config.toml
rope_fraction = 0.5
init = "normal"
init_std_down = 0.0
lr = 0.015
Each number is 128 + 32 x the weight over its row's rms, rounded and kept within 0 to 255. Layers, rows and columns count from 0. Numbers have three digits each. The size before them is the row's rms in percent of the matrix's.

# down: layer 4 MLP down (transposed), 384x96, rms 0.141, rows 84-263, columns 32-63
# up: layer 4 MLP up, 384x96, rms 0.297, rows 85-264, columns 32-63
down84 098:180084118177111123148242168147153144148126126123112108108141068109162147150121089103148135158143
up85 121:142191089154093163091155096138076154135102045151161161099117141119144109193129100110110149195099
down85 116:110191131126138131132127138140143141074134100161095153150125112146087096184137110074092154126082
up86 113:125067147151125114121118153093162104151068158155101146134186156127074126146140086178146061165116
down86 111:108174167069179103136120099072132135087149136161123096144150152092116074090163120114116088131091
up87 089:140165153135138102135143125087112097110155132088075141166103103117151096127107101130114145136115
down87 097:157094144122142174216133147172163114098135118096154171154142100146170145118102055106129098117137
up88 100:166097170139113144139154112156150095142114155119106123113166146105184137141156176051090128105086
down88 104:000122180111142131148062151103144101075168137086131127118157165143130105159142116121197109144153
up89 119:191112166132133121169125081114097115160107136127149152133185101131113107138156150111066097116130
down89 114:082103135159178133109140197089054126101141123101152089125172145107148036121131117076080188114106
up90 100:118125062073115168146112110090116139163121176119146092204096128086153110137100164132155113088073
down90 099:105085097127174116134113105142129128142115163171101206148150117145119064107172114056106078113119
up91 091:137125146070156132138084082118143111095129151127126111150163157141035067157061138199119116138151
down91 103:172131155197127080193148168135051101161133155127134184150155077121057074084168106096163189122098
up92 096:176195190124077089115108110107087122127117123100147154089114056135089126104054108126079170140129
down92 102:088121060142127157092121100073111078144159173107103121112153181096113156145138111160163147174081
up93 111:188023124149131146159120101107127178114115153149057175103110089191133130146077151116144133107131
down93 105:112125069121096103186160130094124141128106097155093154116105124158156155160160093094199113107126
up94 101:123107081215144139145081106085156135120133161112117139090145109165111099080129200109126164062103
down94 101:151115116137145140102161142064126134147118120142148095177082129071067123132107075043139091128139
up95 099:079155089034186115165148148092111085128114100124133160072094128140187109163128162130153082129094
down95 103:176134157130145099163183145135103132134136071123087152163132094093116075099079139121085138165145
up96 103:182066070147080110120127180150111093074121134128098147124109058097113112134109145110151094137132
down96 099:139121145117102130156117161105133149145239097105126193144126148083147112077136126182127141096140
up97 092:085098114171076118168108064117133197172158200151096126166120135090104129139136085120178126164116
down97 087:092174119173108067171166139153092182118163163135143159077118131147126096147125112120140157085074
up98 091:101158114156141132052142157108121133164058181128133150119137081048136146140154102109125135149121
down98 092:125148123142126129055098172167133171103151079134120099112083126126120146163111117114106214124126
up99 105:130162092116159148138134186070118115185123142222202112097173103113129142190144092135143092118112
down99 097:144125134042125145149207113126144089157148076123102123105093078173115130136114103079157216146156
up100 122:109131178145160119086087174128102139138093113197083196126189126096135097137084146102133110110047
down100 099:138081162152170119138142120105138167133072077132093136123124171050142118151071160099158099098113
up101 100:090116154086125142095119176084140097159123107154111109177113115073182128143102143170201086120132
down101 099:073067127068126143077162061137097118163136077073108120140106144117177131148157126230085122120069
up102 089:115157143160116122165118160092106150125158111156150106112152110110105138164127150070062127113129
down102 099:182137124124105127135157098116117139160126126136173095170133060157156181102131158156129067133171
up103 106:130122132174134168122165105096143082099185113119113080148087120091134109110152145169181143196180
down103 107:079129170139112085121133148096090129144130132052165121076155081109182103095169108118153129133122
up104 094:092125084164157130147129166138109140130210126034181110180135175166144137090148098102110098085158
down104 104:139072123139147117166139123143134139063100169121153091141139119038182143175101152106110079105143
up105 111:112110111139133167077123130074139182205180152094153135144112125091193138119061113146091109094154
down105 097:122134130173128109190140125155096123067050162158080147158126106070093158117104117099129150110096
up106 110:156077108171184143050120136130151112112122087094161097112127088132167140135117125098152133108172
down106 099:146112096108142137126159073183103108140149122195158104133170147147132148152098176131164103132123
up107 103:171110110091106104139128143195052149159179130097060050111092131147143180142121099119184135076129
down107 098:108175134141168119145197110107109128181094174116131144112095088150134135122218089047137083217134
up108 101:130160118058130132123111151112144131165097096120109133134117081116137150135160106159158149128182
down108 101:119120129113087120114097167147102089180155119094146116106136172136033125086128145084084101135120
up109 090:146116146125119161098110166101182182082079116160103151122140150146169179130047129151123139119092
down109 087:186173143127150114140154100123122140127139179141094141127095134128082146135157162137114200099130
up110 091:149124172071167148080111150105154100133186112128137128082184092166158118110136060115101061184124
down110 098:161155113113050143143092172154111102130146120107073101155163135137088096104129136129122071193172
up111 106:168118110125123189112187143124106104140138104169175126153128159099097150115128163169152138104086
down111 105:199146093144186158082120086061124121123086143145126142137135135131149094082092125146090098116183
up112 093:117079138117161136163172156128128174151117146088148178157144119088144182135122153161152112134147
down112 092:121155150151099143116135111129093129164115145108151104168093130131129130164169086085094083129122
up113 113:116121145052217113134149155093136073081152098141129102146104137114135121159105156039172163091130
down113 103:122120133111082112128146145154159195123090124085102131140132092107149146114050114162154098145115
up114 100:126173137097132098153198176097096146103107137169115123174103060149124097120057156158170082121075
down114 097:093102099145149130088197170159096150138144041135129154107159114095136107103117098205136082174120
up115 098:104042171154150084095160144126143159155172134175102129168103114147164162161079138085130133157099
down115 104:097154087115085139133126119137097093135131128173124170160122093170147123128091107143124094114199
up116 109:102121123193149074162141083146125061143083141157105096153075178170167162179189069156124147183156
down116 102:076128212124166138136082126088112162165180163080129157093176078111141197082124152119172097081115
up117 088:133185105125129096091168153161142083104115175091112075100197098134160058101076120160147208097122
down117 101:166151193146194104135127072122122167122103095121132187114101165152081113125121117114071099102145
up118 101:046160176119132103121127129139106104111107096146191183148065101105217141102133136147126079097099
down118 101:109120134157137129124165140122099140134180143120172089129115184134127105136101132108130132101191
up119 083:171126068115041093119071140091107140131144125155143128168124090145144114100127132126052161169176
down119 092:151168111105144163219104140127126192166120123125117118174128143163135140098157096162135180050153
up120 087:146143118156116129166107149139115122166040129072102130173137118174179152141116110115180142128123
down120 091:131129194106107130065161125128079053152123159101125186131143148166112127125098145118169157102090
up121 091:122059125133117096134159125113044144156111101129152179092114080122156101073125128153132158096129
down121 097:111093100127093136076113183092150151147141160148109090128145108142069105108162145140121107129171
up122 093:115193129041201103139105093132104124150154119115178134121118115104082103193127136162153093100134
down122 098:160078111141181074125171160176157195152102133115126183077124099129100167107133126147111176176124
up123 098:096168173113175149107188111108159120167106191173139080114117094153106086162068166117167141143151
down123 094:046153107145160086141111127113099158131113130160116125142027125107113146156130183049126115151127
up124 091:093086102174112114113100126109123163177107143152142091128147119059133084130142137092119119113107
down124 089:158134155124189126110120141123131140079173166106152132143070073144187158178129105131107088137076
up125 079:118127167151059169095123121158081139071113157068110106095103126122163142155142118166127128114171
down125 090:098130153118178084103174136095211132161118159135132117220100157169130168154112169136099104149068
up126 102:124171147102121171096118142135097165100122157106166150136061106178170088102115145133076055193137
down126 111:145136148149185164122118117088190069215131103138128048103140110128126062126159134122130203141091
up127 109:109147099099172091078085182166126097149140179038118147129106122082147130111106165143122152157168
down127 113:131051115126146110074112168109162093144142167158205151167149089170127131139157103067117141166117
up128 106:186096131154164109142151102149119125093123169146115144112106150127100143075113098090155154151145
down128 103:142159121133148134084129141122108097137083128120114097130123070089157081186112139119064082135145
up129 107:110130081130062143074132120116124153128126130125139163149117120197152131094127171122119139167141
down129 094:171178177091096143111118165112095121143153092141139145108134160161124124131112108088165131108167
up130 116:065108109124098111071113164083160098196105161167097122092107137159134117160120179139098174088122
down130 096:054159170096112069124081132083118155098153103148110153111082124120127161168142150171152073147088
up131 097:109110193163137068155115141115148164125150138127094106125144146076163169135094118060082101165093
down131 102:177101126162133125123144136107118146166142172074158137142116097172156151145162153165070119090170
up132 109:106124116157167145149152183163133124129098115124090094171129081127102117106147146105139141121118
down132 105:190140110079153181125106148106181185119161150115152106155141162150146155098047036067107086113131
up133 090:125151134173140161147120151125221102078137121094096115057149133060104081149182163133082131143134
down133 085:185113124080113102075118099126146196106108148177121073132115086187139142139135182164127136047127
up134 089:145163180117102140129097100151138066105121129094148126106150154145104131186106161178098033155113
down134 104:144104132140155129161111180069164174105189127076078122139164130070142121092172078110108125099146
up135 100:121132153151160123124071136104098125206129133147122179023114158087111083112188078092125150172182
down135 100:107146201121119108089116167093121152166158148144162130147122103128077146229099148136082121159115
up136 093:082156086147129092112076129178092120104113166106114149088147178141111118082089089147116110149115
down136 103:113094147092146136160184144163085102163130202178131150115149074143161187142115148133181110154099
up137 096:099129154115151139146115119060157120094131188142147097131121087147127120126080150143108123181150
down137 096:108124081126089136127129164174109136123173082098135045092084168140142107161129131130163127064157
up138 087:102121111107164108106181086162123151127102167119142100076173094096130164133128167152121090193135
down138 096:096198188105143147122138105109098147128129133148143109102159159110156098130163110158124159068048
up139 098:156151146194111136132184125145153074098116155169114121099124114145220068106148075110138134097141
down139 094:176120079156143167155107111091200150153091151130126090112144094131112095066122129165155148117156
up140 099:094136121085061147136030107111129085133110112131079092135184121133217146171127138143156159127119
down140 100:106096181146120187151051184165151138161158162154098118128102105118115199105120137121079164141082
up141 100:088123104143125100152148134146146122114139165125142158142120088090138135080147109105100178072085
down141 099:080162116177166131115072138141103174071120085148095084133091144151066160193089112179127114128136
up142 100:094154129126178072137103147141108128107126141165075130111096122109116157123141112097083155184122
down142 105:101096068166095113150136091155159130107217192090107096131150150091144133122176133190142120097130
up143 100:131110144070132154142116130126178086139114171119159199154148136076097107059168157107174106078132
down143 103:038110111112116121080115122097140138142119132143139087084134140105159119140195067178126107136142
up144 107:124143088109123174174117121113174169060154163078175141134129091172099158141164154162139081169093
down144 094:143093152093121142120074139065104099140076126179121085130081163132118135114120145150102106114134
up145 091:096145096128077106101103065136140158115082134170154141129126156071152186140111174128097176113136
down145 100:159111145152166153146137155087135164064055150100180130136111099113116152122242099071117118093173
up146 102:114149173121139153146098104114095159060065091140103096096141093133190104102115170118135118139159
down146 092:169173096130110042119173117088123098110153130132131154126083141150081121174148125168108082117135
up147 092:105186150178122119134104147139114097136123120129075104144152119153166142120148120113083130139165
down147 102:084150050113155142155152158122137120098150196110145160203140159169048158148058131086132114102154
up148 104:108138118147152132093165078154119132117146122124102149145153131165147075165160119128163122024155
down148 102:120133125126099135128145132077145155110121139154092073087105103117168116149114155151135106163098
up149 108:198108106138094076112123075121134019141173056127103128150104095131112108137132123166106129163117
down149 102:170136119205109096074109107157127144161104127151111153171120121135102085203153137151134169147144
up150 109:113136117188160089102108095131106099095136122104132181132089139144188142203137149139118136110158
down150 112:110131112117095146135120109182134178164146098180157125172121059144172073153133085096082120106083
up151 105:084160136147122127189143154127128129121112154178208040081069166105159098171171133145162191104051
down151 095:155101169117113105079097126043150170143129079185132144036096096122098128171160122151112062156152
up152 090:114177115088129125081123153078172059113086106091078114110120119155129120126170145146166119102176
down152 096:152143109122129110120162160150094138072056139138188150132154127084159102109150133058134139155085
up153 106:185139103166081143135168165100168151127109198134081136151110089094102156118146167175155133078151
down153 098:140160124133110133174114179118089112153096109118064164123144136083174146091176069117106101104098
up154 103:133087146108125130172125121106110128142122131096115205089102082196192173065133130160111108069127
down154 103:161115100154120079107089190095172134126092091122092132119122075125057065104110158206163152119136
up155 090:101135122215165186079121133131122156161092116101160132124165162114144165119122086183181097098143
down155 086:117131111125106139128189103097085092089193184112152115186085078203114187195104102093172125157119
up156 101:107183145203123126067071151123154111112108155074087127082153148108091181153098089185099133209150
down156 099:105149104130138123202097144147126164126157164097139154117146150149169141129189120101173109075063
up157 105:078146178166176132117112113049121143106110185121134152181092132154115053107155102139153101090125
down157 103:135169134163137129136107102072115108076142108159133146085102142105126138097173100107199129118156
up158 109:083133147163168125108115100106144164141127143101153112135151129093100168188162146138088101161112
down158 111:141108121081151142078134090115071154179064119044135108154057119143115143119099192153095149134134
up159 102:138080074172112090176107158134101174093146135118166129141130099135137162112142147169173102103135
down159 101:116104176089110155165139132093183149128087083158118056094089174155136106147113114180207100154115
up160 090:149131058185102132126139162123118099091149191127110118129170100020119089084129144168148184092125
down160 100:151151183145211147143129084172173118125066068105075100117147084147130143138092095140072150139105
up161 103:103086210144118126149093166124160132144118127080123127115079133068134123097065058104182091166110
down161 103:201152166140107111074116116122106098101170118107128133088155151137165145125161095079107081083168
up162 098:184134143146132052107110133173124093173146170093140145186126136073150079125081123140151139077142
down162 105:138117114123173174147099085136143180124132106110122097082168100109106127170204137129088057129089
up163 095:184116147096152154130112167101144119076095132108113102116083079106120111127133187122109131178118
down163 095:150129071145094124131090106139114084144091118117145156213153131197120181133160168142194126182136
up164 094:129090155179104156115154194126078132123059135078130154089193123124110154117159050136081100109117
down164 092:130202076109147130085125037087138073154166146117111129141133139115121111119130122123169107117129
up165 089:153132161104142109096147130146134056190128060093061064163106112156096082166110101111127084117152
down165 092:067124087121107180144097132120129087159137169158155143163123097094124131165184115113149184152088
up166 091:126082130111112135133117113162057119134114113097095124147126105108177132161090108110138137122205
down166 094:057157139090129190077152121090126141106160144153210083141107147122138124137124173117104153110117
up167 099:123088070128168081112091119091184089148093185149132110057178087115110135158151125155110156152139
down167 099:181154138097105142130111100114142090094138099098166092179107156120123164095141089093093092144084
up168 080:131054163079164103156126174116168138104136130145113210113116099167109103195181169128079135221126
down168 099:201127167122065114119106192105155141157114095153110065094077078072139157129143084146098151074161
up169 096:134119097119090148104063144088090103144142216095135077173153143114142118111125155140140108158167
down169 098:131111146125170128140122169156088110137114112196156088138109102173175135229107086106115145110153
up170 094:142209148143200173145139095118112096067118113142151071152118102128095148155104126172062076094146
down170 097:113102122164128071108170160130122176136096185127149117114145050069173175093127149110144116132100
up171 097:159118159155131145056072156143110150204125157147123124153130103109107117095184140119141064067127
down171 095:108157150144101142148115112128110084176142137202155034122114124077151172179179108151075122129098
up172 107:132123159120183145228142136079120106097111157098143173149141156137133158088106121134173097116129
down172 103:152169071116037163134153102132124125140115171127118078137118053113137090140160161101163076129084
up173 098:081091113122104099146075162159123055135087157135103146152128134169163111120119148154116102124174
down173 096:198193136114149176115121072125137157118177119130143177102190129120084144210112119104092095155150
up174 087:163187145136140158112183131149091092169136141111122148148134098141119116180127158142149122115092
down174 095:157158130117112113138148155209122185163105166137120106105105142128117158110177147135051181125083
up175 113:150108080168207069140097140146087134123096120176098104106084114132189108098095114138129181132132
down175 103:150130119117069189110166171155208135176153092136117128111177135068051161133108120119094094168093
up176 094:162127156133127088066133059148161142102165141105135071119133179154106156075065196120165147038123
down176 090:114150143142146150070126105040145106116121067141145139174124153093087113140143139116147188157159
up177 111:129102141209141120132133144072145119136154120168111136121119161108108201128097144114122157113142
down177 096:138176145155149117081083149150135106113108170117148155135163115128164124112142133087147118152097
up178 096:120132091127126076189056136136099154115160118167093099153111089172144145112165174059137086161164
down178 101:149159106114082152113138155183136139132113166090186082144125159114072066079102104123142165126160
up179 102:098080137117146140110159145130087167180109082082053131129128120123082133165168111102089146185163
down179 106:179181132102089123164066137114112119165127181116134147126111165156086176136103169117155116107162
up180 105:130101156124100088133124148135089115119097125128154082145142087142080097084128166084098168101140
down180 108:118173165098112108166078137110166138120125110161192086174102120129156181127166156181062069101076
up181 113:082148063150144166096180105087155111160146155140122163117136132172156096088191156113103155141150
down181 106:135115162094153123137123145122157101070162141114099069150127130170165165148104099098133143081134
up182 095:137136120136097155159135139079132150082179125176108128175174181154136115131113154112156133132153
down182 102:140118160102136127135158154128117075120104141131124131115129121205098069171085103119173106152213
up183 100:129133105169096101135124132080136150169121175139120165169178086111129144141109187106124143089170
down183 105:133187133089109168137180108117118158131149099206177092074074095147136040148128083114122128203156
up184 109:092119087159105126130121151144161092120125151105139144157095141129170158103107174106067121178108
down184 116:232073115144102090110057204150146051125100146113180117080141129122169149079129094133107093099111
up185 099:158162116099088108158078137099111120165158150000132111087125133118202068136109101133116200148138
down185 107:143130110087123156085132139137192162153096076098114107116128088165110084183158099105169107158113
up186 095:127112133137174161147128110202175122127146149120114109047130070160100177110166159096170128089108
down186 090:129170169144094063109176106133136153120064127077100155141060141135158082127110109165124112112176
up187 095:117075189140136137133115144098098153119157118170081120153122079116169171135146089158143137136087
down187 092:167175147123127144128126117173137102128081138178102084080126082151154150130133156146147113136096
up188 113:046143111109135163120176108105128144112179110155155138131144117109171085150089170100149189118081
down188 111:104114115155126129116161215118154118148085134186081123067135098110088203113087137096156129105155
up189 093:151082133168128092123155102104116060130137149112066141164090081102154149190063146120126097111122
down189 096:085150096073063183114117192099170169190166170139148143071104159155150084102144107158069176150117
up190 103:160144115107148131156106138108148133177124128073106096152133151135079108155125214173166142133112
down190 103:137128078123156119137091106077123111062107132122139147106073180171091098103173190149136043102169
up191 101:161138032168137140104141148136116199115116161133129114086139148120053132111156063137141135088196
down191 104:116159142115168165135127084136097137214120085149116101166096130140203101124096132087083186126170
up192 094:119121136186099102065141148192146168139166157098096132102133108143070114168080150108114066141120
down192 104:159085147131167144140172097111102116145084093089117171091075088141171134162130153172156149119126
up193 125:161141124093152152121135177201100135128078090158121119164101115091181108103081120052138105173100
down193 113:106161123163094108112138063137205083147117129117117138125137186100107115083151152110088136103130
up194 097:132119128127136183078170107142158133137134100183132147137157139104109131073174104172125111099072
down194 098:118098125131163168124168174148136107135157136120088115160165156131131066076141053070155124141103
up195 074:141143135115165115108161152135141144143106165135112156116138115073153172151131123163107093106144
down195 090:051105118100166065114146135153060136147084149151148150096065146081138145134127068177124118117141
up196 103:109138108113099124087125145146134145165094123098136172166092092174139118102129141149121084143065
down196 107:118096184106142105188150075146137176105136104219117152122171136132153131157154126088146102151153
up197 120:102089162167094116111130114142148122140110116108122125141061120169074164093170091102185086092155
down197 098:128168158116109074134196115078146130099085117098166189148065158078125113136118133083124185105116
up198 095:079139160122178139135182082093228107123064120168121110152115117092121158106140113107136118116093
down198 102:152118100179130114102116174104055087114173205086116117138159076159108113133190140097161107078122
up199 118:103169131108123108098171141157118169118148115083111181090152135128146128117122031167086118143146
down199 114:195147165123162112111237144076141153107109120132193111105123109097144134121116146179161127125153
up200 095:175158124135179088106145123120159121132145153113111081116066115150120119167113108134074097159100
down200 096:102082111124135126131168118138093112106105149107060142149078072131136148099188180118157107092195
up201 099:044122106123125073102204096140125117139105126152166128081158133185142120058108118138122118104129
down201 096:176076156163125153104076138081092129057095120157119112100085136103107151124134151147087131060108
up202 110:167151233149171150093148121124126088136131105133173150103104161156127140141128100103090104119148
down202 104:111133119098124119176105112144135080075146179177172103142143139136152107116121115133132153119134
up203 107:105202159121129161096090149106100176065119162138135152124144067140135123184131144122110112168083
down203 099:149144164181122149100064137159117150185062154133124122105112137161119233110127124152123119145138
up204 102:177150140129242115049129100110136120125131147101084090146132119122102145088117169135127125051113
down204 103:047190065152101148157159129098141114110165130120178088154109168087076162141202115099076118120131
up205 095:209100117126176120130129134053135101157124105102128134156101079078126160150144093126163137116140
down205 094:175184171105072164142106103101086107143126146179099127069106115182126150119113088115163088168118
up206 101:122138103166121143122095075129154079142105140191117120091180127164169127123103127103123178133073
down206 096:145115111077153208117156065150147108135129134189087140101199135128131202098115111140131148175126
up207 095:126139088124189162124145147167107078123114120163151121184138125087095149205104140196156124088128
down207 102:140133075107163117095096131186129127145122153100205114104092098119203208084131132136192125104155
up208 105:142150149127033071111141126180175163146118128101152088134109124145123115117203118150088141160094
down208 103:066197156142113146148120154063161118073169173127119089171128159108113149114094133130161117036123
up209 099:117111083133168141118109159137114084146114141102165076137090145128145080132106111133123154116135
down209 099:153173136113095154068105110111102171102151084127099151155145149108138190191177185071140109120158
up210 092:177167126142145111161109114126112128096142121086145103181082082134153102118125135150094095221123
down210 091:112159117163135142118156169145159113122097141107170123115115112149092134041120107162177166099130
up211 100:131169195122099080105143133101141156123100156118119105123144105079094129154134087150150057135077
down211 099:127144060153184133137131113185173112127074104096109152114139125134138141086161143100156164087126
up212 105:155106198092068165099141130173144112142125161129186136158093109103111120144145118184140067152107
down212 101:149108130118172145116064130102184152071198112141159114115135105114143109134134120109145128112159
up213 108:111089117176129060147134115094169131117180104111065064161085065177094130095102099118078147173133
down213 106:127128107061128169112119127200115086134115134095088092090113118088177075059224137119149120159129
up214 105:134119100146107139109186133166158115142139137087142143166158255124123106188139164147118120122126
down214 100:162121153128145125140125152160142156049111146151141181144095103173106108129172117129083140164135
up215 106:144181118170110141106062096098141121166138135070116138108088106179109082104144124163202129106170
down215 098:157086115096164134123173119069134078071129135145101069125083129148115091099136152106141160111135
up216 096:091125148182154122073145109105181178144072136115114104082099151175065165116141129087212120144137
down216 091:106162148172145101088174119142105126065080117135158095172086126105128148143163229066153145141203
up217 103:133123138153111110162096113113078163122123130099192112164057187146087116171098077161131143129157
down217 101:134113155118133129134140139201162154099144153141213062123157158129156068106134154083122132050094
up218 104:176144147095147114160048169126129171120202128078114150122114127104115101103106144089142155105156
down218 109:210115093120139141098118142104183129184101112089161054085116094149110117171120070122183161110137
up219 093:130096096151133135153137163100064185151112179142112094125086144133098116164140148168177088122134
down219 090:081110137127149107100104080174090176123147141156158070102151072137203125156120115128148105136115
up220 102:154109090204069102043136049102099189113160131137160147076129132115166112095147123202086159116129
down220 109:180135153163091111114129133169090181140098129109149037110154156117163116144137129107109118129099
up221 107:057143111140143109142155092133162111115154145166077059155145090158124106125175065130119127135131
down221 103:140104112097101147119124129150108155132045107159117141204129104106140141162125193084125106104116
up222 102:117161125171064123097087157114164170115142082116176153089040192110113171112194169091153174186094
down222 115:155081118128170118138139184076074106138106187102144141125162110146119130053096148018119172126168
up223 101:111127076115078124131119105094153164091136092142151142080145116184131174193122115083089067173102
down223 103:126115195123142113065123147120095107229091187077096080117138099095119095127149141158166128109131
up224 094:120142152102097107129092137179147136135090066168113096131105116156145167142075141081119149156120
down224 100:174139156090152163135122169149088129107169150092147145100154080087098109161144078130161101118106
up225 094:127149099142118095124058071159143139134120151105051150094081095107096146105111101146139100104159
down225 093:124117128190138201124141152094112080105076109142154102094061131096132162196148126116150113118084
up226 095:149106111132146125126169097099151063144135180121114122147129100076177153175151130160120098089148
down226 100:136158079118118133079103143123104134148061156139124168165122136140163160086155111108088094136092
up227 092:065140132080113167105195155116114074155142095142118139115091172101111149147124102174154123185125
down227 093:172173176128133103119105135130172178106170136180153037110128049180147075139095106140202127142144
up228 088:196115100195060135095119162141173136176137148098127042141092122087124170141105088120186091073120
down228 101:139109152133189151129177162142082132121131084102104145187131063140106120158154130107106096176102
up229 091:189071135142113163098111134124144113084155149098149131125124151158117160147049123103126105110187
down229 087:180151144130124132148104110123112120162093099073090151094154091181124134147153097085108103189136
up230 095:116140137121099131056133178122171038137155140113110133125099140126139086163183142181145122169186
down230 096:227084148098180087163141123144140196075118121157183149076077150088081129084094128094127148124073
up231 111:163136087132153128178056130113076120142133203150129156126110071129178116074090173153113131080175
down231 105:115085111098137107131116203117113153117090139143141133158082123125087131125100119193152127032141
up232 099:113123173133100078104157089171165156130141089088197147109117157162174145139145116156133111088081
down232 096:080149136152135132173139152044132150051090128162133110077129171060118123157098170147136134161154
up233 102:154145148166135098120115148146135134102089140140132120184173140102123145112126119163111165090142
down233 105:124177113048091134185141125101175113130109129113126124154070135157111184141116089115094114141160
up234 105:085185102142134142151100121145139039161088117074108155175087182095176134113135085124062085155104
down234 103:242115110119133112190099138154105130115090121149103162100137068200141172189155063126187132160118
up235 103:145117118142196151094052122101066071186119085145113108139131117121140153125121070105122130107151
down235 114:115147135125125195122139111142112144119158130130122157165082130135106101054177128057157148184120
up236 100:184130105138150118057154128162101109169171132177175132156130157109116090160157094126164104104116
down236 094:108112184088118144123116119125091146088112146161162085194100101114125147130073051140128174115145
up237 105:143140130162073143192054120181072136112071150177117091201142147133098133138094144079167112169102
down237 103:096112086140176131089145126150144140171127143107152142079129078144171143157169087136150152098113
up238 090:099126107111142172102134112142158147145104193080124137101185120125112163157106133145129140106142
down238 098:119127142147068134119130114074131100145111097109115131193133138130166118116119113099177156101078
up239 095:123096075091083114066154119147148055104173123130112100145122169143112122137133120197111103163097
down239 094:183098150128124122140091141168124156141116116134150131148150095089183107080145123084056123160123
up240 105:073081126116085176142179115082163130128153132088099127164110069096116108104104165142125104194106
down240 106:165144164116112126149067091120145117096115105133123117124186089168142035164160088121138139098119
up241 102:113202131127111128151100136057171111114141148092144127199125128145183108119107116168187102089164
down241 104:109155073055128130084155172142122108166154125124169103091142133138120095165137132108153133113086
up242 108:181074101166200117150102101132170128157093133125099099157124121066129125183078155125156163124074
down242 097:149124089124131165163202080089137141162124125168147135176138109105060105061151109089096162127128
up243 102:115158138110174107119024146133122186108118146122146119117091095126135102101194107130148092163119
down243 100:076132160109092124144160141148114106166126156122089150102160143152076134092051113149144173154137
up244 106:141114159104129140105116119125133154150115128056174121100134111122114128162081211137179147102089
down244 099:139140156192128123216168115113123113146067129174159106148131113116114133032191116103118139115145
up245 090:098091135123133118128123149135122163147133173107163107124105088084115137156115154148104096095131
down245 089:132120159206175111086143091145147126161088102119090148137148151124177131171111201216071128105120
up246 106:148133073126138144097129105149161059151152068125140085063145138144162167115153104186114132188127
down246 097:176183147134083045095157170158067111105073196117177079188116092184097088092099146116137135083138
up247 101:147131211174053105114133074179094114159105168161167162133078155138136125155119168089099107105116
down247 102:075111117140105128133153142128180155114190151109137090090169184142156070130134108124091101086142
up248 090:117182112101127100130131034105149122160101146109136133156093084136108151179098158169169134172137
down248 091:113149169131120158148117167124079181135155192143157114052135092117091091069198131113147112164161
up249 097:145165127167122173093171131131127109087081143126169162148103130154158106082150099106128104086178
down249 092:163110086141133156087152137117169067134095126133125114098142113092103124074115145123136165198098
up250 089:142145124157135185118087104169224110109064151129180120151097083111082162147128145183113159146151
down250 091:140136118142169106115100180103074142120140120095108029180129165132164127095182167099125138103123
up251 107:150102191133178158106108128122128147169137109151155121099170157144086125141126079036156084116104
down251 096:148163123101149147114101133135130014139160121118067126077145123107121152094119105230132082080142
up252 101:198150150068150090136064072096163076076153158134071087144178110140150081153087081156182147092117
down252 101:113105130108096146146185176104123089126138114114115122140097186147104152099152117112120077138158
up253 095:171174148095106129150108059167124155160122157072142173136110148099133108126108164104141125100096
down253 088:184121125144105116106169190102157070107067127120143150134140080131100119161078108175065153146174
up254 103:112099133126102116112134209129153107112096155088139118119058165137138089143150129110106083105117
down254 093:133070145146148102148132054104148163086100144100149153085116142111120165169157173176069162055152
up255 090:100149121111129106137124151158181117151168215123132118104119168107142099134197127153116058110164
down255 103:088120115145155100140173133154097157125178156066134130136085183100134177110117066138123132089068
up256 108:079113166077159140136135107125127043163079154108183156164146116109172142163129088135144121134089
down256 104:160126098150166096190141123203173163156112097120105098168211101124139090101095113116095066144186
up257 096:093147154119120148169174113092107138141100162111152164088146100123117100154133153072118136142159
down257 101:070120057099183085065067151112133168170147132117092100106119128124094136116116209135137160081158
up258 103:180124179157146122124176136158167182118138186124124136114102095123043179138127174133163122129131
down258 098:117154145121129113088083117108162135164119109164060166182088117165127106130153145128125092193128
up259 094:140150145113140114068076143111168119156134123114068164085161179070154110103107122084141124150138
down259 099:128130131194088149114121150159087097115177138116157105134110126158090133098063166203095173127065
up260 089:081082102099144091134094147122100137160100132077105143165147149129124127163122105105154051103150
down260 093:090120142181157130154201074197121159120109105099107106094082146132147152112131166129166136095170
up261 095:088110146073106133093165138143107104093093191198110158137163060126147196164119136096154141133162
down261 099:092087158145138155085107141133154140192116097057164104159108139145132078116114142144110211098112
up262 111:117171093106128148078126113156120164098132110081105111073164128163107111115137189111147159108135
down262 096:168117077126171212115141123076169128124129138166086126107104147126115051105166079070138103119195
up263 105:124045183159087172071146147131096132118147114105145178142140128145094133078176136142099161090144
down263 112:143160081137127083203105171123114105112171112121135141123120056169117144164101111138123127063104
up264 108:142200119093086147140158116098169182150185139165161135125148111129150126109147151175116114134146